Weights of a small GPT-style language model, trained from scratch on English Wikipedia: LayerNorm before each block, a variant of SOAP for these matrices.
Each number is 50 + 12 x the weight over the matrix's rms, rounded and kept within 0 to 99. Layers, rows and columns count from 0.

# layer 3 MLP down (transposed), 768x96, rms 0.0962, rows 408-424, columns 0-95
54 46 51 49 51 43 39 48 54 58 39 49 52 56 32 59 42 40 62 60 48 46 43 56 59 46 50 69 54 35 51 36 47 47 43 54 50 55 41 38 69 43 47 40 51 56 44 41 49 48 48 51 44 62 48 45 28 40 45 49 39 53 40 44 46 39 37 51 50 46 53 47 47 52 58 44 55 51 49 37 45 47 29 53 48 48 45 41 60 55 49 45 51 55 47 45
64 48 46 47 49 68 37 40 63 44 55 48 56 66 56 58 55 32 44 40 66 60 34 48 51 54 50 51 65 48 39 43 56 79 34 50 52 58 41 46 60 64 48 34 64 56 50 56 44 60 43 59 49 57 56 72 43 48 58 84 54 70 51 44 36 44 63 41 51 44 44 53 47 49 49 46 55 59 52 51 55 50 49 73 47 56 46 59 35 65 39 61 55 44 65 57
44 46 64 56 50 64 39 62 37 47 25 56 47 51 59 55 60 55 47 41 37 68 48 51 44 56 61 61 58 31 49 52 35 45 38 39 57 46 72 59 42 65 54 34 45 75 44 50 38 74 53 67 64 62 44 31 60 58 58 42 41 47 64 42 24 45 34 53 73 56 54 82 32 51 44 57 27 45 44 52 55 37 61 60 37 54 55 25 34 29 48 58 43 26 30 53
30 63 29 34 77 67 52 27 33 72 50 67 39 58 55 64 63 51 44 58 56 68 50 62 48 65 41 50 65 40 46 60 67 55 54 52 46 34 67 42 46 32 47 61 46 60 55 61 56 47 57 43 47 46 62 58 43 56 49 59 61 38 51 59 46 63 31 38 57 47 71 60 67 22 42 35 46 80 59 47 26 40 55 57 19 34 34 48 64 62 53 43 49 43 26 64
56 50 36 48 46 48 59 47 41 48 38 39 46 41 43 44 44 56 58 43 55 52 64 44 43 45 63 40 30 40 48 39 26 55 48 44 64 49 49 60 59 53 51 37 41 37 40 41 47 31 43 26 38 50 48 55 27 58 36 52 43 33 53 48 61 56 71 41 53 28 42 44 29 47 47 45 42 58 49 56 73 57 58 49 37 44 52 56 47 56 45 58 66 35 41 53
38 64 47 53 45 51 67 48 67 71 31 34 46 30 65 41 72 53 48 47 52 67 61 55 58 27 48 38 81 60 61 63 29 57 70 41 46 37 44 54 42 10 56 40 60 39 72 58 54 40 52 49 43 59 80 51 51 42 67 47 42 48 41 46 31 44 44 40 41 41 46 37 52 10 51 41 37 66 27 43 35 40 60 42 45 23 68 57 53 55 71 77 55 53 38 50
55 45 31 58 44 57 48 47 45 65 42 63 44 66 52 67 52 55 73 23 50 66 41 66 22 74 79 36 40 38 72 53 25 57 38 53 60 54 41 61 68 42 39 38 54 48 46 48 59 38 58 74 47 32 65 87 38 71 28 58 87 43 62 72 37 23 59 54 45 37 37 56 39 50 51 45 65 44 46 36 39 47 56 44 28 69 58 78 37 70 53 33 52 45 35 51
46 56 43 43 56 53 32 51 49 44 36 35 60 53 33 51 39 58 45 49 47 40 56 49 55 54 47 32 53 45 71 63 57 61 62 36 55 55 52 45 60 51 44 61 51 51 57 49 44 47 43 68 59 51 52 29 60 43 68 44 52 40 36 40 48 55 57 46 56 63 42 35 58 49 54 53 46 38 47 46 28 46 51 40 40 51 43 37 80 45 30 43 58 60 63 61
74 63 69 45 45 19 28 40 63 33 47 41 24 57 35 32 42 57 36 56 62 63 39 46 38 37 47 58 38 44 14 64 80 31 44 49 43 50 46 57 50 78 62 43 40 38 49 43 55 49 61 77 49 47 50 55 32 61 52 46 61 26 53 54 74 77 77 29 63 35 49 44 33 46 55 53 58 65 41 68 43 46 55 57 39 39 54 36 71 36 55 48 56 42 61 83
70 58 48 11 37 77 27 34 72 38 65 55 50 54 69 37 41 27 40 31 34 65 38 46 56 75 28 58 50 34 53 54 77 46 38 32 28 37 50 35 50 66 37 25 54 42 38 47 50 56 54 16 50 67 47 35 60 39 46 54 41 70 76 57 46 79 71 47 70 62 60 66 54 43 45 37 49 71 40 43 95 52 44 68 65 34 44 71 14 60 30 49 49 45 50 78
46 54 48 78 43 65 54 61 44 33 47 57 46 42 30 58 45 57 46 49 56 30 71 46 54 48 59 44 41 45 48 52 65 53 66 51 49 59 40 50 55 53 61 54 52 47 63 49 57 59 62 40 82 41 44 37 47 53 45 75 70 39 69 50 54 59 54 41 49 47 66 74 36 46 57 55 61 66 48 68 55 55 59 71 58 49 48 61 57 40 52 55 77 52 44 63
39 68 52 48 29 63 45 49 22 49 40 61 41 57 60 46 43 36 53 44 56 72 49 25 43 55 44 36 38 49 44 56 71 66 68 42 55 36 38 43 61 42 41 50 54 48 59 43 38 53 50 42 53 63 48 37 48 55 54 66 50 56 45 40 37 56 40 49 48 50 63 61 55 50 75 64 40 78 45 59 63 81 44 39 34 48 50 54 25 43 37 55 66 60 42 37
47 51 45 45 43 68 51 59 39 50 60 45 29 54 51 46 42 51 45 39 29 61 41 55 33 56 41 67 49 20 65 73 43 60 65 24 47 43 64 45 50 37 52 51 37 53 56 40 61 56 36 32 47 41 77 33 61 52 41 69 40 46 20 78 55 70 40 54 53 59 40 51 44 63 66 31 43 58 53 37 46 28 52 59 34 47 63 81 70 50 41 51 63 51 51 72
62 61 42 41 43 42 51 48 60 58 49 59 53 50 53 52 48 45 66 56 67 75 38 53 43 37 63 39 71 47 51 60 70 46 53 67 38 50 52 56 35 41 45 32 58 60 32 42 62 49 58 26 60 50 72 41 51 58 67 38 51 53 45 48 66 52 52 69 51 44 63 53 41 39 48 56 70 84 61 60 44 67 43 69 52 51 60 27 32 81 61 43 64 48 40 68
58 58 37 65 35 70 59 49 53 39 68 50 42 35 73 34 81 61 41 22 50 49 43 35 38 30 68 35 47 54 68 58 19 45 83 56 64 53 54 62 69 54 41 40 23 44 32 50 63 83 44 30 85 40 61 46 49 53 49 37 59 42 60 50 34 59 44 40 39 65 36 29 46 33 27 41 50 61 38 42 54 51 28 49 42 69 50 58 87 42 51 61 51 65 33 42
50 52 57 77 55 54 54 31 38 39 59 38 56 39 50 29 37 42 39 47 45 44 54 51 36 57 56 34 51 50 47 54 52 65 60 45 61 57 58 76 55 45 64 49 42 63 38 59 49 30 73 48 42 49 61 62 45 47 30 38 43 40 54 44 44 53 57 60 41 40 26 38 66 51 41 44 74 43 73 51 59 55 68 57 38 52 58 61 47 50 49 52 50 55 57 54
35 49 02 66 77 42 77 64 34 22 53 69 45 57 56 41 22 33 25 82 36 38 65 60 47 37 40 56 73 64 76 43 44 54 44 60 44 68 36 59 47 17 49 42 44 49 58 51 54 55 62 74 40 54 56 60 45 43 38 44 39 52 39 54 52 59 32 51 34 36 55 48 18 12 65 23 14 68 84 66 30 60 58 46 63 58 59 28 60 64 75 55 63 37 72 39
# layer 3 MLP up, 768x96, rms 0.0962, rows 409-425, columns 0-95
46 49 47 29 61 65 40 53 49 16 53 38 43 42 51 58 41 73 63 43 42 46 48 53 38 30 50 52 49 49 56 51 40 48 55 52 54 58 61 56 46 47 60 65 54 33 51 67 68 44 69 57 52 46 37 62 35 47 68 59 31 60 54 65 37 42 42 72 64 62 43 30 47 35 49 56 40 60 49 72 47 28 45 48 63 50 53 44 64 55 44 67 75 72 56 46
53 56 53 56 41 46 50 37 59 54 50 64 54 55 56 38 66 44 46 66 69 40 53 33 56 64 40 58 50 54 47 55 44 38 50 53 26 43 40 49 10 39 56 30 32 65 41 58 72 52 55 67 55 49 58 26 40 47 63 57 79 62 53 72 52 52 49 74 41 58 48 72 32 42 55 44 68 63 67 59 30 69 33 42 61 48 63 30 44 44 51 51 55 49 39 59
70 52 45 52 60 34 45 72 36 36 50 62 42 49 62 46 37 36 48 57 35 48 21 31 63 39 41 54 27 54 57 58 34 40 40 47 44 55 60 37 57 52 65 49 31 68 49 48 46 56 43 55 37 49 59 36 55 46 41 29 32 30 32 43 45 30 23 59 25 54 35 60 63 48 75 57 70 25 38 44 57 63 61 66 49 55 74 39 55 38 33 45 46 54 34 36
59 43 62 47 58 51 43 50 62 71 31 50 70 63 61 66 46 54 36 52 52 71 42 56 49 65 38 65 59 55 51 43 45 53 44 38 59 47 40 79 49 50 57 69 40 65 69 44 57 46 53 58 54 79 52 52 54 58 48 43 62 37 34 66 48 51 33 38 66 70 56 44 62 32 40 42 69 45 32 64 49 40 42 45 38 54 49 50 35 60 48 64 43 43 59 30
47 50 50 33 42 40 55 60 45 42 71 38 41 33 72 48 38 44 69 34 38 49 45 55 49 43 40 49 54 29 68 51 29 37 21 19 27 46 37 69 48 26 50 41 49 50 64 64 66 28 62 56 23 64 55 48 59 50 58 33 67 38 38 36 64 29 41 53 61 45 45 39 42 46 61 60 49 60 63 23 56 44 46 68 67 56 47 35 64 58 25 44 74 56 32 65
52 26 47 53 45 34 57 43 44 52 47 43 45 54 53 43 47 41 37 51 45 62 43 48 62 40 52 36 56 51 64 54 43 33 43 44 42 49 46 42 61 75 49 46 38 73 40 51 69 51 35 65 66 16 68 53 52 70 33 59 55 33 51 45 55 66 70 49 33 50 64 52 49 61 49 59 35 38 74 43 44 68 60 48 41 67 70 37 56 44 45 72 23 43 43 56
54 46 53 28 52 51 54 46 33 71 55 64 38 63 63 45 45 57 27 48 46 37 39 58 50 35 63 59 57 51 58 52 43 57 55 52 63 65 42 48 72 37 56 64 37 58 45 44 37 45 67 36 50 58 44 40 56 53 40 50 49 51 48 49 55 40 59 47 44 61 54 42 74 39 49 53 35 71 49 54 56 45 49 64 60 68 64 56 56 48 57 49 24 55 46 45
51 43 54 47 67 52 51 44 25 37 46 39 36 61 75 60 48 35 64 59 34 60 61 28 44 54 40 38 66 53 30 65 66 59 67 55 24 49 33 33 54 65 61 27 57 66 36 31 57 50 62 52 31 32 56 55 50 38 60 55 54 34 66 37 57 35 38 61 32 40 66 45 59 47 57 61 38 35 44 76 60 48 29 64 59 47 59 42 40 37 40 57 32 49 67 54
55 46 43 45 60 52 26 53 53 52 74 75 37 47 52 58 31 59 48 66 62 51 53 62 37 52 57 47 71 68 37 87 61 50 43 40 51 33 68 52 66 49 69 73 57 49 49 60 62 46 67 43 50 41 30 56 68 65 63 51 35 44 54 50 66 50 50 78 69 56 23 38 43 38 17 40 60 28 46 62 54 46 34 45 52 70 72 19 27 49 52 47 42 50 30 57
26 54 50 58 42 54 51 69 74 64 59 66 49 41 57 33 46 34 51 55 65 45 50 46 57 38 62 49 51 62 68 50 60 40 54 37 34 44 52 43 41 54 50 41 49 35 76 42 43 54 39 28 61 43 35 40 56 47 64 83 42 69 44 45 61 65 58 69 36 59 55 58 48 42 65 46 47 62 48 56 38 67 37 30 60 29 68 39 37 52 44 46 57 59 28 51
58 33 40 30 57 64 52 53 63 84 57 62 55 61 45 56 42 54 44 73 75 59 78 56 54 30 54 68 34 42 43 39 49 44 39 33 47 50 55 59 56 40 56 45 59 54 49 32 51 52 37 51 47 75 42 47 42 32 40 46 36 51 47 50 31 53 79 58 43 26 33 49 65 33 47 43 56 81 83 30 62 69 70 70 40 32 36 45 49 46 50 44 40 58 52 57
36 44 35 71 43 33 42 72 48 41 40 38 34 35 48 51 71 66 72 42 46 53 53 68 11 48 39 59 48 46 42 53 61 63 71 79 53 65 54 37 65 71 52 46 68 52 61 39 55 58 48 65 35 54 65 65 57 52 61 33 54 36 41 45 39 57 33 57 44 59 65 39 34 63 40 58 45 51 65 33 48 45 46 62 71 47 70 49 70 32 49 59 48 61 38 54
44 41 70 44 57 46 40 36 48 57 47 52 33 29 52 63 69 42 64 49 74 37 59 42 24 74 71 37 39 38 46 38 44 29 51 54 48 47 42 68 48 34 54 48 50 57 38 61 45 47 73 35 38 67 64 59 50 50 64 57 34 42 63 48 37 37 31 67 56 74 30 83 45 25 50 62 42 56 18 67 35 52 52 29 94 50 59 52 51 48 37 55 66 71 55 41
50 49 54 56 45 36 55 57 54 51 39 40 51 43 45 55 35 35 47 66 49 44 51 52 40 70 48 53 55 53 44 45 63 47 45 48 19 52 45 39 68 32 37 45 74 47 59 52 38 27 74 58 40 64 40 41 55 49 51 29 57 70 50 56 45 46 37 52 75 21 52 58 44 43 37 51 45 70 49 59 66 57 40 44 54 32 49 41 39 30 33 53 53 63 60 59
53 59 39 68 61 50 41 43 47 56 65 59 44 46 62 52 54 37 62 43 25 65 49 54 40 56 47 54 43 37 58 73 46 61 49 57 48 60 52 59 55 51 55 43 49 78 40 42 56 43 44 55 48 48 64 58 48 55 34 66 51 55 54 51 52 60 47 56 51 56 64 69 28 52 55 58 34 48 64 50 38 50 53 23 53 64 59 64 47 44 23 49 43 67 48 46
29 49 55 59 56 47 47 50 29 44 55 53 38 48 72 09 15 49 70 59 37 60 67 66 48 13 44 47 68 51 43 79 48 44 56 60 48 41 51 78 51 44 50 25 55 57 23 55 71 63 61 54 66 46 59 42 71 40 54 46 28 59 42 64 26 37 64 27 37 30 42 65 67 39 69 66 41 56 44 25 54 65 43 38 42 63 48 52 59 50 63 41 32 50 70 28
43 55 54 47 71 38 37 32 38 57 56 41 16 30 40 49 46 31 52 56 37 27 50 65 31 57 52 32 55 62 56 49 67 68 49 60 79 42 64 42 57 66 61 48 45 70 54 79 42 60 32 15 45 54 44 46 53 52 48 55 59 33 50 44 32 42 70 71 44 56 80 46 56 23 60 67 40 38 56 52 55 83 71 37 67 28 44 61 47 70 62 31 34 57 66 52